Part of a small language model's weights: MLP 640 tanh GELU.
Each number is 50 + 12 x the weight over the matrix's rms, rounded and kept within 0 to 99. Layers, rows and columns count from 0.

# layer 6 MLP up, 640x160, rms 0.0928, rows 83-296, columns 32-63
36 25 51 51 49 55 42 64 57 46 67 65 62 59 44 23 46 57 50 41 50 43 34 55 42 71 59 66 80 44 64 47
58 56 32 65 65 63 48 37 52 42 45 43 32 34 45 43 63 34 57 48 52 71 38 27 67 50 48 52 37 33 54 41
54 31 48 38 29 59 45 62 61 57 55 69 74 44 69 65 29 52 54 42 60 26 49 59 34 69 44 50 51 49 31 55
46 33 45 53 51 54 54 58 50 48 48 60 60 45 58 50 39 51 42 49 36 62 31 54 60 61 47 39 51 47 33 45
48 63 31 54 45 62 57 32 59 59 54 46 41 14 64 56 45 24 44 66 65 36 38 50 37 69 62 60 33 45 39 44
41 39 37 64 48 47 36 59 61 47 48 79 49 41 46 43 26 44 37 39 70 51 58 70 54 55 45 51 30 36 57 56
52 59 62 58 50 49 36 60 41 37 38 32 75 48 54 42 40 43 63 54 65 50 60 35 51 34 50 53 43 45 55 35
57 37 20 70 27 27 52 49 45 47 61 76 45 68 51 44 53 30 62 23 32 58 25 40 42 65 72 12 43 36 49 59
26 51 56 39 43 33 49 64 54 38 32 53 46 46 57 40 49 41 51 61 55 45 48 48 48 49 51 53 70 59 31 57
30 44 62 47 46 60 47 61 65 55 33 64 49 48 58 50 31 49 50 44 46 55 46 55 63 45 58 52 47 46 43 38
27 52 18 46 74 58 42 41 56 45 40 43 41 42 43 19 31 55 69 60 42 52 31 50 46 59 58 40 30 35 48 49
42 49 54 40 51 64 47 75 62 33 66 49 56 42 46 35 51 45 66 18 45 53 62 49 59 44 69 38 44 52 39 30
40 50 53 54 61 59 48 30 54 40 57 58 53 45 47 48 57 45 40 48 48 63 36 66 76 48 44 59 32 36 56 74
38 53 59 49 47 69 54 58 45 37 51 47 43 38 71 51 52 35 31 66 58 56 64 35 51 41 36 36 38 68 55 61
63 37 38 65 43 53 63 57 59 53 49 72 67 56 53 68 27 50 27 32 58 44 48 62 39 56 83 28 55 54 34 42
61 47 41 57 51 42 52 73 55 33 46 42 63 63 56 53 50 51 44 52 60 60 64 31 57 43 42 33 32 47 34 56
55 50 42 44 39 69 49 61 54 29 55 30 22 37 54 52 61 53 56 60 61 45 66 46 50 44 66 35 53 52 52 43
36 56 70 31 50 58 45 45 58 60 64 61 76 65 83 51 46 24 41 47 42 54 53 42 43 78 42 44 64 65 46 51
59 45 49 67 63 50 36 34 56 60 40 44 44 58 66 55 28 53 70 62 57 47 36 48 38 62 54 62 37 54 43 52
46 59 37 66 49 33 47 68 44 60 62 61 58 55 49 55 49 52 49 49 45 67 53 45 67 41 64 41 67 34 52 44
24 63 47 60 20 52 61 55 48 42 79 58 45 37 68 51 45 48 72 46 25 41 53 52 54 52 36 32 31 67 30 62
47 47 47 26 43 48 51 48 60 37 77 48 28 59 37 41 46 29 20 34 67 65 39 68 60 52 43 40 49 49 22 54
15 37 49 43 33 44 78 44 63 44 51 50 41 43 65 40 54 30 43 71 46 66 60 50 55 49 23 48 62 56 32 47
41 52 52 71 56 48 44 54 52 44 51 36 52 53 43 42 47 51 33 47 53 21 52 38 36 60 56 44 21 45 45 57
51 50 60 59 50 54 43 48 44 40 41 63 49 36 66 64 41 46 49 55 58 57 43 60 54 45 50 51 62 66 39 51
51 46 57 49 42 62 53 52 64 42 54 49 47 58 55 40 43 48 46 35 38 59 38 60 60 38 65 45 48 53 43 51
51 43 25 60 52 60 54 69 46 39 63 59 39 43 50 49 50 40 62 35 38 58 30 41 68 63 60 33 60 58 51 42
66 40 72 51 56 53 47 44 57 41 77 62 45 37 54 37 34 48 49 48 43 45 23 63 43 75 52 54 32 54 57 37
39 45 25 38 52 69 50 36 46 53 57 57 45 42 42 54 41 35 67 15 53 66 55 30 61 45 44 34 51 58 41 42
59 36 29 52 57 66 38 39 50 56 67 37 45 36 24 32 23 48 46 13 48 58 38 27 44 65 64 30 74 44 46 17
52 57 49 58 44 43 46 64 40 48 37 73 53 49 48 24 42 34 49 37 72 33 42 30 40 33 25 48 56 69 44 41
49 39 43 36 58 63 39 56 58 47 69 59 56 49 41 41 38 54 41 39 48 56 19 47 48 59 14 58 27 35 47 56
44 42 22 54 39 62 55 57 60 40 71 53 57 43 65 51 38 44 47 31 27 53 43 38 78 58 49 35 35 49 47 37
50 34 28 43 61 64 44 58 48 54 53 62 44 39 48 43 31 56 35 37 40 53 37 40 64 58 55 42 65 50 43 45
61 42 51 41 52 53 48 40 41 43 39 44 55 53 58 45 21 37 45 48 52 45 42 36 44 42 47 66 48 44 33 42
53 50 63 45 37 46 49 62 39 41 69 47 62 49 60 38 48 61 31 51 42 37 35 51 82 49 59 46 65 63 55 27
50 43 42 56 51 58 69 54 50 47 48 61 58 58 67 44 58 49 47 41 28 49 42 41 54 42 48 53 71 74 60 57
31 56 37 22 31 64 48 39 62 56 56 65 36 28 50 39 49 23 63 57 58 53 48 46 45 40 45 41 64 51 36 26
38 57 43 61 48 44 59 76 56 53 60 46 48 41 38 57 56 60 32 32 39 47 57 46 54 55 62 46 59 51 54 53
50 43 20 49 52 34 50 71 61 54 49 46 68 66 37 29 52 42 49 41 35 51 55 46 58 77 55 49 41 48 54 40
63 55 49 47 53 60 44 56 73 47 50 38 78 48 46 54 39 58 50 42 61 58 40 59 46 76 67 68 20 41 31 44
49 46 47 38 57 49 40 62 60 56 52 48 61 26 47 42 32 48 40 52 43 45 42 45 50 66 67 60 24 39 51 53
45 52 47 39 50 61 53 68 39 55 48 49 57 37 51 48 42 58 61 62 44 44 47 47 55 41 61 34 43 57 43 67
42 55 62 50 45 41 56 62 44 25 38 51 68 41 59 67 56 50 50 55 49 46 69 43 73 31 58 39 48 70 46 43
58 55 46 53 46 52 67 57 49 32 44 47 37 51 45 57 50 40 42 41 41 43 37 43 48 67 53 49 44 54 44 58
65 44 44 57 69 37 30 17 58 65 49 43 49 41 55 23 34 48 65 47 59 45 32 45 47 79 59 39 55 28 43 30
42 48 35 68 47 55 47 42 48 60 59 56 64 53 59 49 49 46 69 45 47 46 51 54 51 65 28 39 43 63 42 65
56 53 40 71 28 31 48 44 49 58 54 46 41 53 53 22 59 40 37 60 57 32 53 35 50 45 46 38 51 41 51 41
39 47 55 36 45 52 45 48 49 55 60 36 66 41 53 44 08 43 47 26 50 37 41 71 47 39 52 44 59 37 31 55
57 26 45 41 45 49 45 67 58 65 68 59 40 14 35 51 41 52 58 42 57 59 37 54 60 63 64 53 60 48 52 56
46 53 50 36 45 53 53 67 42 48 69 65 79 51 59 44 52 54 18 27 56 72 55 23 66 45 42 38 51 59 49 46
60 26 65 45 18 53 64 39 61 70 41 57 44 21 72 61 41 46 64 59 56 72 35 63 60 59 60 41 40 50 55 69
27 49 52 30 39 47 56 45 59 43 65 69 35 51 53 51 47 38 47 29 19 80 53 58 73 41 63 42 47 48 35 52
43 54 51 67 41 39 45 60 45 36 36 53 59 52 44 58 61 55 59 50 52 42 44 35 52 68 44 50 42 49 52 48
40 37 48 71 63 61 40 57 52 52 53 53 50 46 48 54 40 42 45 36 65 59 37 55 48 82 45 41 52 35 45 47
33 61 46 58 30 79 55 47 51 51 42 56 31 18 49 41 49 56 44 50 36 46 50 30 44 40 44 46 61 48 50 52
49 38 43 45 45 75 60 58 39 38 54 44 53 41 58 55 41 33 53 31 50 58 51 42 92 57 37 54 41 39 51 34
55 47 38 79 37 61 31 45 52 55 54 54 50 41 51 58 28 61 46 42 62 39 26 28 50 45 39 57 68 31 48 50
58 41 29 53 49 61 58 56 46 51 49 84 25 55 44 49 60 29 65 55 62 70 33 20 71 45 52 66 33 53 49 16
30 43 45 44 45 59 41 40 47 42 39 60 59 42 55 47 51 23 63 64 58 45 20 34 65 35 29 41 76 23 51 58
14 50 61 37 34 62 66 42 57 42 46 75 42 15 70 67 59 21 53 62 45 61 42 49 63 62 74 70 35 48 51 20
56 46 35 48 48 25 42 71 54 68 52 54 44 39 58 46 50 44 47 51 33 38 42 36 49 66 61 40 75 62 45 61
59 32 49 60 25 83 73 60 50 58 61 65 56 04 52 45 46 47 52 48 36 65 50 65 64 50 48 47 54 70 47 37
28 35 40 62 48 69 46 58 61 40 75 62 59 61 65 48 41 36 48 23 39 62 39 50 58 58 38 24 39 53 40 56
52 55 48 50 54 55 57 26 46 46 45 51 50 54 54 38 44 47 69 45 57 41 46 38 59 69 46 36 34 54 42 57
58 55 53 47 54 43 54 42 49 78 75 43 68 40 58 71 47 66 45 39 27 45 37 41 51 58 76 48 62 56 69 51
34 52 48 53 50 60 44 29 64 51 55 71 55 46 59 60 53 43 64 53 65 54 41 58 56 48 47 41 55 41 26 45
34 17 59 50 70 64 47 28 52 30 73 42 55 53 62 53 34 51 52 58 56 45 41 67 68 51 50 46 58 36 39 48
47 40 39 61 39 60 66 66 57 34 59 57 57 49 40 61 43 43 63 59 45 56 48 65 76 45 48 35 38 74 45 53
71 43 55 32 61 66 30 47 48 59 55 55 86 60 57 66 23 58 35 35 73 46 28 26 42 53 51 52 45 34 54 36
41 37 38 63 48 37 48 71 54 59 64 64 57 60 66 54 45 53 19 50 46 60 41 26 64 55 47 53 47 46 57 59
38 41 55 59 45 37 53 70 61 45 46 47 60 48 73 62 51 49 33 50 37 51 51 50 50 67 44 33 59 56 46 65
17 57 57 28 56 69 44 41 49 50 75 69 72 44 44 37 46 51 52 30 54 65 50 53 46 62 25 56 30 47 31 76
42 45 26 42 22 54 62 66 36 48 54 49 43 60 50 44 46 65 50 61 56 73 61 31 49 25 50 49 28 58 47 40
57 49 42 87 41 51 65 49 41 59 52 33 30 51 42 47 51 33 67 48 45 59 47 56 50 52 56 45 46 64 54 29
36 45 62 78 38 60 57 57 50 17 41 79 47 52 60 52 49 63 58 57 62 68 49 43 70 49 42 52 52 55 40 47
60 60 44 43 47 63 44 41 50 53 49 59 65 51 42 43 37 57 55 46 61 40 39 36 68 37 36 58 37 08 34 38
53 61 69 51 69 69 49 35 57 30 50 42 40 59 59 48 60 41 56 50 51 61 44 61 37 57 59 31 44 44 46 49
40 38 42 74 74 67 44 48 57 47 63 60 47 50 58 52 34 46 55 36 45 58 26 43 56 58 62 21 43 37 41 63
30 54 35 66 58 54 39 35 43 48 56 58 59 49 51 54 31 31 40 50 55 64 16 65 48 62 47 39 55 33 57 35
66 41 34 66 53 35 37 58 41 51 50 38 50 44 42 22 41 35 40 42 41 41 30 37 57 61 41 60 39 45 56 34
58 55 55 40 36 48 58 77 58 43 49 43 49 47 68 44 51 30 38 62 69 70 56 42 45 47 49 38 25 42 52 38
35 35 30 46 43 64 48 43 46 60 51 57 55 33 76 44 28 40 38 51 34 61 23 52 71 52 40 41 44 57 47 52
54 52 38 59 56 41 52 52 57 41 62 44 48 51 54 55 47 48 26 56 48 53 42 46 49 55 75 36 48 42 49 25
55 15 45 70 55 37 38 45 50 55 38 66 43 50 69 43 03 39 56 34 72 52 48 36 68 33 23 45 44 53 49 42
34 58 40 28 43 37 44 66 55 63 52 58 68 46 90 22 46 46 46 41 20 51 55 47 49 61 45 51 77 65 51 31
55 58 36 54 46 40 50 55 47 49 43 41 56 63 65 54 36 39 51 48 48 71 55 70 79 41 45 45 42 46 37 36
48 56 63 39 37 79 45 72 58 37 49 54 51 23 55 55 50 52 57 51 55 75 51 52 51 56 58 47 36 48 57 64
38 46 48 71 36 31 49 33 44 44 48 42 28 55 43 58 34 38 56 47 39 50 45 59 73 33 38 39 50 50 36 49
45 43 56 39 55 49 43 66 58 40 58 59 79 53 61 44 48 59 56 33 53 56 48 26 35 77 69 52 51 53 62 48
38 46 50 48 49 60 65 51 36 51 38 48 27 49 64 27 56 13 67 63 65 72 43 40 62 35 42 38 48 73 39 46
28 61 50 47 52 60 46 63 59 47 55 45 43 39 50 68 33 49 56 44 47 37 42 40 48 55 46 37 55 46 29 53
58 56 38 58 51 49 59 58 47 66 52 58 55 64 54 51 30 55 57 54 48 60 29 45 68 42 44 50 49 47 34 44
42 58 37 66 24 48 62 64 54 47 55 49 59 24 59 35 49 51 57 64 84 52 37 59 37 59 46 39 39 56 48 59
30 40 35 58 63 74 53 67 55 35 66 49 40 49 42 47 32 43 52 45 51 66 24 40 63 52 75 29 37 64 40 39
37 48 20 67 74 45 44 44 54 54 53 56 53 49 33 49 54 56 67 49 69 38 50 31 52 69 61 39 64 57 24 40
37 56 47 61 37 70 53 65 49 46 45 55 34 66 51 53 47 57 56 33 54 62 29 65 64 27 64 37 46 43 50 55
53 45 39 52 30 54 59 64 52 62 56 67 42 20 58 54 60 36 42 43 36 43 53 57 72 55 38 40 24 66 44 45
05 48 65 47 32 59 68 55 47 42 68 43 46 51 59 46 24 62 50 64 39 44 31 33 64 48 36 32 23 57 38 62
36 46 46 47 57 35 43 55 48 65 43 62 74 48 47 40 39 51 55 48 64 48 55 37 67 59 36 45 43 52 50 67
49 43 39 49 53 59 60 66 56 35 52 70 36 32 53 36 37 36 41 41 50 73 38 30 71 48 56 45 46 53 44 32
57 30 62 83 38 64 52 56 60 56 42 57 47 50 70 41 37 45 46 57 43 37 38 34 57 66 55 54 42 42 51 65
46 55 35 40 47 58 49 32 57 50 47 43 40 23 51 46 42 35 52 48 63 50 41 48 47 51 44 27 50 22 46 42
53 29 41 71 44 42 66 67 43 64 65 32 62 49 62 58 54 46 84 58 40 59 40 65 74 55 64 53 55 59 61 25
37 45 38 48 44 41 54 53 42 58 56 53 50 34 56 52 36 44 53 49 29 68 57 63 64 55 41 40 49 54 50 44
44 47 49 72 39 34 38 61 51 45 52 71 62 45 41 35 57 61 60 43 73 43 27 63 50 67 49 60 13 50 42 52
47 59 52 55 67 83 50 37 54 51 48 49 34 49 50 59 48 42 70 52 43 70 32 49 58 54 47 50 56 51 51 41
51 51 40 68 50 55 42 56 49 38 44 80 52 53 54 46 51 63 41 62 53 43 34 30 75 47 58 41 50 38 53 35
38 45 47 59 73 49 39 45 45 58 69 29 34 58 39 44 32 50 56 35 62 54 49 34 55 49 37 53 63 38 47 69
48 54 63 77 25 55 55 43 42 75 50 42 30 45 66 43 44 32 58 55 45 41 10 51 82 53 60 43 25 57 53 38
31 52 47 52 51 44 38 73 59 39 56 49 59 60 57 47 54 38 53 21 37 45 61 55 47 58 43 49 60 46 53 44
47 59 31 58 71 57 41 34 53 44 48 36 41 48 35 24 42 40 61 54 56 79 26 33 51 66 43 38 28 40 44 41
40 32 45 48 57 77 44 49 59 37 55 59 44 60 57 52 18 35 45 45 58 63 18 48 53 50 53 46 41 55 41 53
26 47 48 39 51 58 52 74 53 27 51 68 51 53 54 60 54 57 44 45 46 45 60 54 54 40 72 64 53 47 48 54
46 52 41 64 43 37 54 73 50 52 54 45 45 33 32 38 61 56 30 43 57 51 51 70 44 66 32 51 60 47 36 56
36 41 49 53 45 68 37 40 64 58 61 64 58 37 40 37 36 55 31 43 38 49 19 34 57 56 34 62 57 36 53 62
27 55 51 51 43 62 51 61 57 36 57 88 53 40 55 48 42 55 45 59 75 36 38 58 57 51 40 41 46 33 26 22
64 49 49 58 59 24 44 47 45 58 54 46 72 58 69 34 46 37 55 49 42 49 30 36 31 74 49 31 66 19 60 60
50 47 53 56 26 69 65 58 68 58 74 75 50 22 54 61 44 53 54 55 27 56 53 76 72 68 64 41 38 52 59 65
53 54 86 33 62 62 40 50 64 43 35 63 61 26 85 56 43 49 51 36 37 79 61 47 53 70 31 55 66 45 23 51
55 65 45 52 20 48 51 61 50 51 76 37 56 38 49 60 42 57 50 47 52 50 51 70 75 40 57 25 42 51 32 21
35 57 52 49 45 72 58 46 51 48 51 43 54 45 63 58 48 48 42 58 40 36 52 56 26 54 47 44 54 56 33 62
41 54 50 35 22 47 51 63 44 45 58 39 66 27 56 58 40 50 44 66 67 73 52 50 62 27 49 51 40 38 40 43
55 53 61 55 53 63 62 37 43 39 54 54 44 26 53 40 56 49 60 54 31 67 49 51 75 50 48 32 54 64 47 42
50 42 32 53 51 66 58 45 58 47 64 62 33 51 61 43 38 44 61 55 54 66 38 34 51 48 51 21 40 46 36 39
30 58 51 60 48 44 58 33 48 48 77 45 66 50 49 51 38 50 50 41 54 36 44 43 38 83 52 43 46 55 41 50
35 37 21 69 67 64 51 56 51 41 67 62 48 40 53 49 35 32 66 38 49 60 33 41 49 75 58 27 56 60 41 40
32 43 55 45 33 64 51 40 59 48 44 52 37 44 65 46 25 40 48 47 59 54 30 44 65 52 42 31 41 68 33 63
43 59 27 59 38 48 58 50 55 59 63 42 22 25 51 53 34 35 24 32 39 38 49 64 56 60 55 15 43 59 41 43
46 60 34 54 65 70 50 35 51 50 52 39 29 51 45 39 35 35 68 62 57 60 29 34 50 60 49 32 49 52 41 54
40 54 50 28 30 33 49 37 58 45 52 38 46 12 75 51 37 24 45 70 35 73 59 54 44 59 50 27 66 63 13 56
43 38 58 48 40 52 66 56 55 47 55 62 55 59 75 49 57 28 58 66 46 63 40 48 49 67 59 33 36 59 57 54
49 43 65 48 34 69 55 49 63 31 88 71 79 74 59 74 27 55 39 37 36 37 42 59 22 72 43 29 57 73 56 60
53 36 21 63 53 51 61 50 49 54 57 67 46 35 54 44 40 32 56 40 44 58 41 55 62 61 51 36 55 63 36 50
40 48 12 50 60 64 53 48 50 55 61 48 37 45 46 38 42 38 56 60 42 51 31 45 52 66 53 35 40 29 31 49
47 33 47 68 55 48 48 51 54 41 72 68 39 47 52 55 37 48 49 28 44 59 21 50 48 54 59 29 44 46 44 52
58 35 49 50 47 66 40 31 59 36 60 50 40 58 44 55 48 48 60 59 80 42 36 58 49 74 45 52 62 32 51 39
56 52 62 40 16 42 63 68 58 26 34 64 34 24 69 49 56 50 50 46 53 76 64 54 70 46 40 56 42 56 43 44
62 54 55 58 47 37 51 38 61 65 88 67 50 44 49 69 35 53 44 30 35 41 26 48 52 73 61 39 66 49 48 70
55 51 47 55 64 70 64 45 64 56 66 39 44 49 53 48 52 40 37 42 26 46 23 38 40 69 42 57 34 77 45 49
53 43 45 38 53 43 44 58 46 52 36 47 54 69 42 62 36 26 40 52 49 57 50 35 56 29 61 30 37 40 36 42
46 59 68 42 29 75 49 22 67 52 40 56 45 38 62 39 25 54 69 65 70 31 36 39 60 47 52 37 54 56 47 29
44 47 46 53 54 39 40 48 61 62 46 81 45 51 52 48 45 55 65 56 60 51 45 56 56 59 35 49 65 35 52 52
64 36 53 62 35 73 51 57 49 53 72 49 37 44 51 63 50 49 70 48 65 46 36 59 59 63 58 45 50 53 62 46
58 36 34 54 23 32 52 71 56 42 39 40 70 64 54 42 49 53 39 26 36 47 40 56 50 71 36 53 50 51 30 57
42 51 49 52 59 65 23 63 44 34 59 36 65 59 58 47 61 46 35 27 54 61 55 35 54 50 44 71 44 43 51 60
26 55 39 51 30 52 52 32 52 42 47 60 32 30 41 51 49 22 55 64 68 64 30 78 49 52 46 48 43 43 32 31
52 58 39 61 55 40 49 52 49 34 63 51 64 57 36 63 30 64 64 34 56 54 70 50 50 49 33 45 50 31 37 33
48 34 44 42 39 52 38 51 67 61 47 58 73 47 55 49 55 37 44 39 44 54 41 61 40 49 56 56 48 35 42 60
57 52 47 59 39 62 57 46 49 47 49 23 58 65 66 41 39 18 63 21 43 27 63 39 64 60 49 20 44 60 49 40
56 50 56 55 48 44 61 48 48 37 37 58 52 27 42 31 52 67 71 50 53 49 48 30 59 72 53 49 61 65 26 42
68 53 63 27 56 64 40 60 49 39 60 62 67 52 49 66 38 66 28 37 68 44 41 20 27 61 62 50 49 52 51 52
50 63 45 56 22 41 57 61 43 34 61 46 54 53 37 36 45 55 52 40 30 50 57 58 56 32 49 13 35 56 13 43
40 36 36 57 49 72 54 61 55 55 56 59 51 44 50 50 28 53 38 45 41 58 30 53 66 70 50 42 57 47 26 48
50 56 52 53 33 40 35 42 42 34 46 60 70 47 60 53 32 53 55 43 63 49 56 46 52 43 46 53 45 58 49 55
53 29 47 69 58 46 48 53 57 53 40 73 62 46 38 46 46 44 64 33 64 45 33 53 43 55 42 48 30 38 34 46
48 55 27 41 32 45 64 65 47 33 57 46 33 55 63 33 57 37 52 60 28 54 33 22 43 48 61 61 15 65 59 34
55 50 41 42 40 57 46 46 57 44 40 47 33 23 46 52 41 39 62 63 42 55 53 48 67 44 67 38 46 36 43 25
18 55 60 39 49 54 55 43 45 42 49 37 57 49 45 61 38 47 72 47 41 68 55 57 42 51 72 24 48 53 52 88
43 53 52 58 50 64 59 53 41 43 54 57 47 33 58 49 40 49 54 38 41 53 60 49 66 59 39 53 50 51 55 44
38 46 32 58 61 38 52 55 41 44 57 37 53 50 50 37 41 42 59 44 23 51 61 57 66 53 45 42 34 50 55 74
39 48 49 58 29 49 49 69 53 35 60 68 54 48 46 27 47 59 37 49 42 59 46 40 83 48 55 43 57 56 46 37
48 37 66 61 42 55 50 49 57 40 48 58 60 52 81 25 35 39 18 38 44 55 63 54 68 46 07 35 49 39 49 42
14 55 46 67 73 64 36 32 41 43 67 67 48 32 35 43 46 45 44 50 59 50 17 61 67 36 46 66 47 24 54 43
38 55 67 47 61 65 57 74 49 32 58 49 51 32 48 62 51 61 43 39 38 45 50 42 62 55 70 44 47 45 54 41
51 44 51 55 66 51 55 31 60 57 53 61 40 56 78 45 35 38 59 48 43 62 36 41 62 63 39 56 24 39 50 61
69 61 56 69 31 62 63 40 42 32 37 61 52 65 54 25 67 48 35 50 40 61 40 34 45 67 31 47 34 55 45 36
56 29 31 56 23 69 78 60 70 61 51 68 50 44 70 55 41 36 63 32 48 47 58 72 40 51 46 44 38 61 55 51
35 55 51 46 54 67 53 46 43 43 59 48 40 56 52 31 53 36 62 54 44 69 44 45 57 55 51 57 39 39 45 38
70 51 22 54 47 37 34 48 53 64 45 42 40 60 63 42 52 25 60 36 61 58 50 30 59 52 75 29 65 24 58 12
41 60 24 53 34 50 49 51 52 36 45 48 46 45 51 48 41 46 54 55 51 57 54 63 51 59 50 47 48 59 22 72
54 42 56 31 30 47 42 44 55 47 31 48 42 41 46 55 45 54 60 66 50 48 52 38 42 51 47 30 59 62 37 65
47 45 67 67 20 41 62 54 45 44 45 61 61 46 58 51 50 60 61 60 53 46 50 64 42 58 56 56 28 78 38 52
25 46 62 38 34 69 68 52 52 35 41 49 52 52 73 63 60 54 52 63 37 49 50 45 78 59 37 45 55 69 56 59
50 46 29 44 45 61 50 32 45 71 52 70 37 51 59 64 47 24 41 40 45 54 51 59 47 53 48 58 58 32 45 66
68 57 61 77 46 35 54 54 48 48 65 36 41 54 59 62 50 40 65 48 55 48 61 33 41 44 53 24 43 43 52 52
44 41 55 68 46 61 56 47 48 35 69 49 38 47 61 49 37 46 40 32 53 68 29 49 70 60 50 38 49 48 42 55
40 39 38 51 51 79 56 47 67 52 92 61 42 56 57 32 53 35 27 40 58 56 46 47 33 49 35 38 19 35 48 37
34 59 53 56 54 47 50 43 44 60 70 43 53 33 57 50 42 48 62 42 32 38 27 46 50 54 60 36 62 50 49 52
37 44 51 52 37 50 43 34 48 40 51 56 51 66 62 55 31 52 53 46 48 53 51 56 67 45 28 58 69 46 37 48
40 39 31 55 54 57 50 51 43 45 73 55 52 57 54 53 39 46 49 45 51 58 44 57 56 57 64 41 44 44 35 41
42 24 42 75 54 61 46 60 42 59 91 54 67 62 41 71 42 52 37 19 49 59 34 46 69 60 49 20 57 37 54 35
33 29 23 73 62 50 56 73 55 47 63 67 39 52 57 50 35 34 55 30 42 52 27 46 68 51 64 36 45 58 40 46
33 41 53 49 44 55 68 61 48 52 44 29 45 49 51 47 57 47 63 63 26 62 46 43 81 31 69 40 44 53 33 47
24 43 46 44 51 44 55 59 58 43 80 48 59 57 68 57 62 48 38 47 32 62 58 58 61 50 38 30 55 55 48 56
51 53 43 74 51 69 47 63 40 45 63 58 52 52 53 49 46 24 48 47 39 68 27 40 43 62 68 60 57 53 66 51
63 52 31 56 40 29 57 44 55 68 37 50 42 57 63 34 48 29 75 58 46 64 41 36 55 37 52 31 45 36 61 36
63 37 31 65 69 72 50 38 52 40 44 49 33 57 48 25 34 24 59 44 45 36 25 57 42 74 28 46 42 51 51 67
43 51 27 52 61 57 50 38 45 33 54 54 28 48 45 52 51 32 69 20 41 62 30 40 56 66 59 24 43 46 46 32
49 59 55 39 49 64 58 43 54 44 40 53 46 48 55 52 59 44 58 45 42 58 54 41 54 39 65 40 63 60 49 51
65 60 48 63 57 43 44 40 36 57 51 51 45 45 42 32 53 46 38 52 68 65 45 48 34 54 50 38 42 56 50 66
51 52 41 75 47 64 38 66 52 43 53 41 47 32 46 43 40 48 78 47 40 62 27 43 46 40 59 34 34 23 65 55
24 51 06 49 70 57 61 66 39 46 60 48 38 46 59 42 45 34 52 46 34 48 54 39 71 52 61 51 46 59 48 55
30 42 55 54 64 42 52 53 54 35 68 58 48 50 46 56 40 63 52 37 52 51 42 45 59 54 61 40 54 58 42 55
48 48 35 49 28 45 52 69 56 44 44 58 58 64 69 53 37 47 44 63 37 72 51 60 52 35 50 27 36 42 43 78
47 43 60 47 55 61 54 49 54 40 43 45 24 46 51 72 41 37 53 43 35 54 46 53 60 45 38 53 48 58 45 59
58 57 18 51 47 51 43 49 51 64 48 54 64 48 58 39 53 57 51 52 54 46 53 39 47 68 42 39 60 60 44 59
48 47 29 52 56 54 55 62 54 53 52 38 44 42 67 64 49 41 37 53 57 43 66 30 54 45 54 35 54 44 37 49
46 57 26 57 44 50 56 31 58 50 55 83 43 23 64 55 73 31 54 41 53 68 58 59 46 69 27 85 48 47 48 13
68 58 20 68 38 54 37 38 45 55 39 17 42 41 45 55 39 41 46 52 68 36 36 30 52 50 31 30 36 39 47 47
70 38 45 70 43 36 31 63 52 54 70 65 52 54 49 55 36 32 69 29 58 44 36 45 40 66 51 59 40 25 68 43
47 48 51 35 39 58 46 42 43 46 41 70 56 44 63 55 57 58 44 60 60 50 58 55 43 45 43 66 41 47 48 46
57 33 40 46 59 56 50 66 53 55 71 60 53 57 65 47 38 42 40 45 49 55 40 41 56 54 48 34 54 41 43 39
44 64 42 52 40 46 49 35 51 57 43 68 49 54 50 43 53 37 52 52 41 56 43 40 81 42 29 38 50 32 46 38
37 33 14 63 54 51 61 57 58 51 50 69 30 43 40 60 55 38 59 50 63 55 46 68 57 69 54 36 28 51 46 59
62 46 51 71 51 35 54 43 49 55 75 36 80 75 45 51 37 47 33 40 51 32 39 45 29 66 57 30 35 41 42 53
64 41 67 41 33 54 71 42 50 39 56 66 58 26 69 58 31 40 27 64 50 65 51 66 63 49 34 47 33 48 40 63
62 50 55 52 35 59 60 62 40 47 47 61 67 32 72 63 48 11 38 60 56 73 54 46 61 42 38 40 31 66 51 68
54 49 47 70 29 46 46 71 52 37 35 34 69 49 52 28 50 49 24 52 38 51 40 54 63 43 56 45 59 48 57 49
51 49 54 48 42 60 53 38 49 50 60 67 15 47 53 60 45 52 60 27 50 41 53 60 57 62 36 38 67 68 47 65
55 41 45 60 50 72 69 50 61 52 47 58 49 44 62 32 41 49 56 58 57 38 52 43 38 55 65 49 51 53 49 48
35 53 59 46 64 60 60 38 42 41 56 38 42 49 34 53 38 44 46 39 70 56 36 52 64 32 41 48 57 44 56 55
37 40 28 70 60 70 56 62 46 46 65 56 31 56 58 37 45 38 55 44 38 59 25 46 48 58 62 42 45 56 55 39
39 35 64 50 57 67 52 49 53 54 57 53 44 51 65 37 41 47 62 56 59 63 28 39 58 57 59 53 57 36 57 61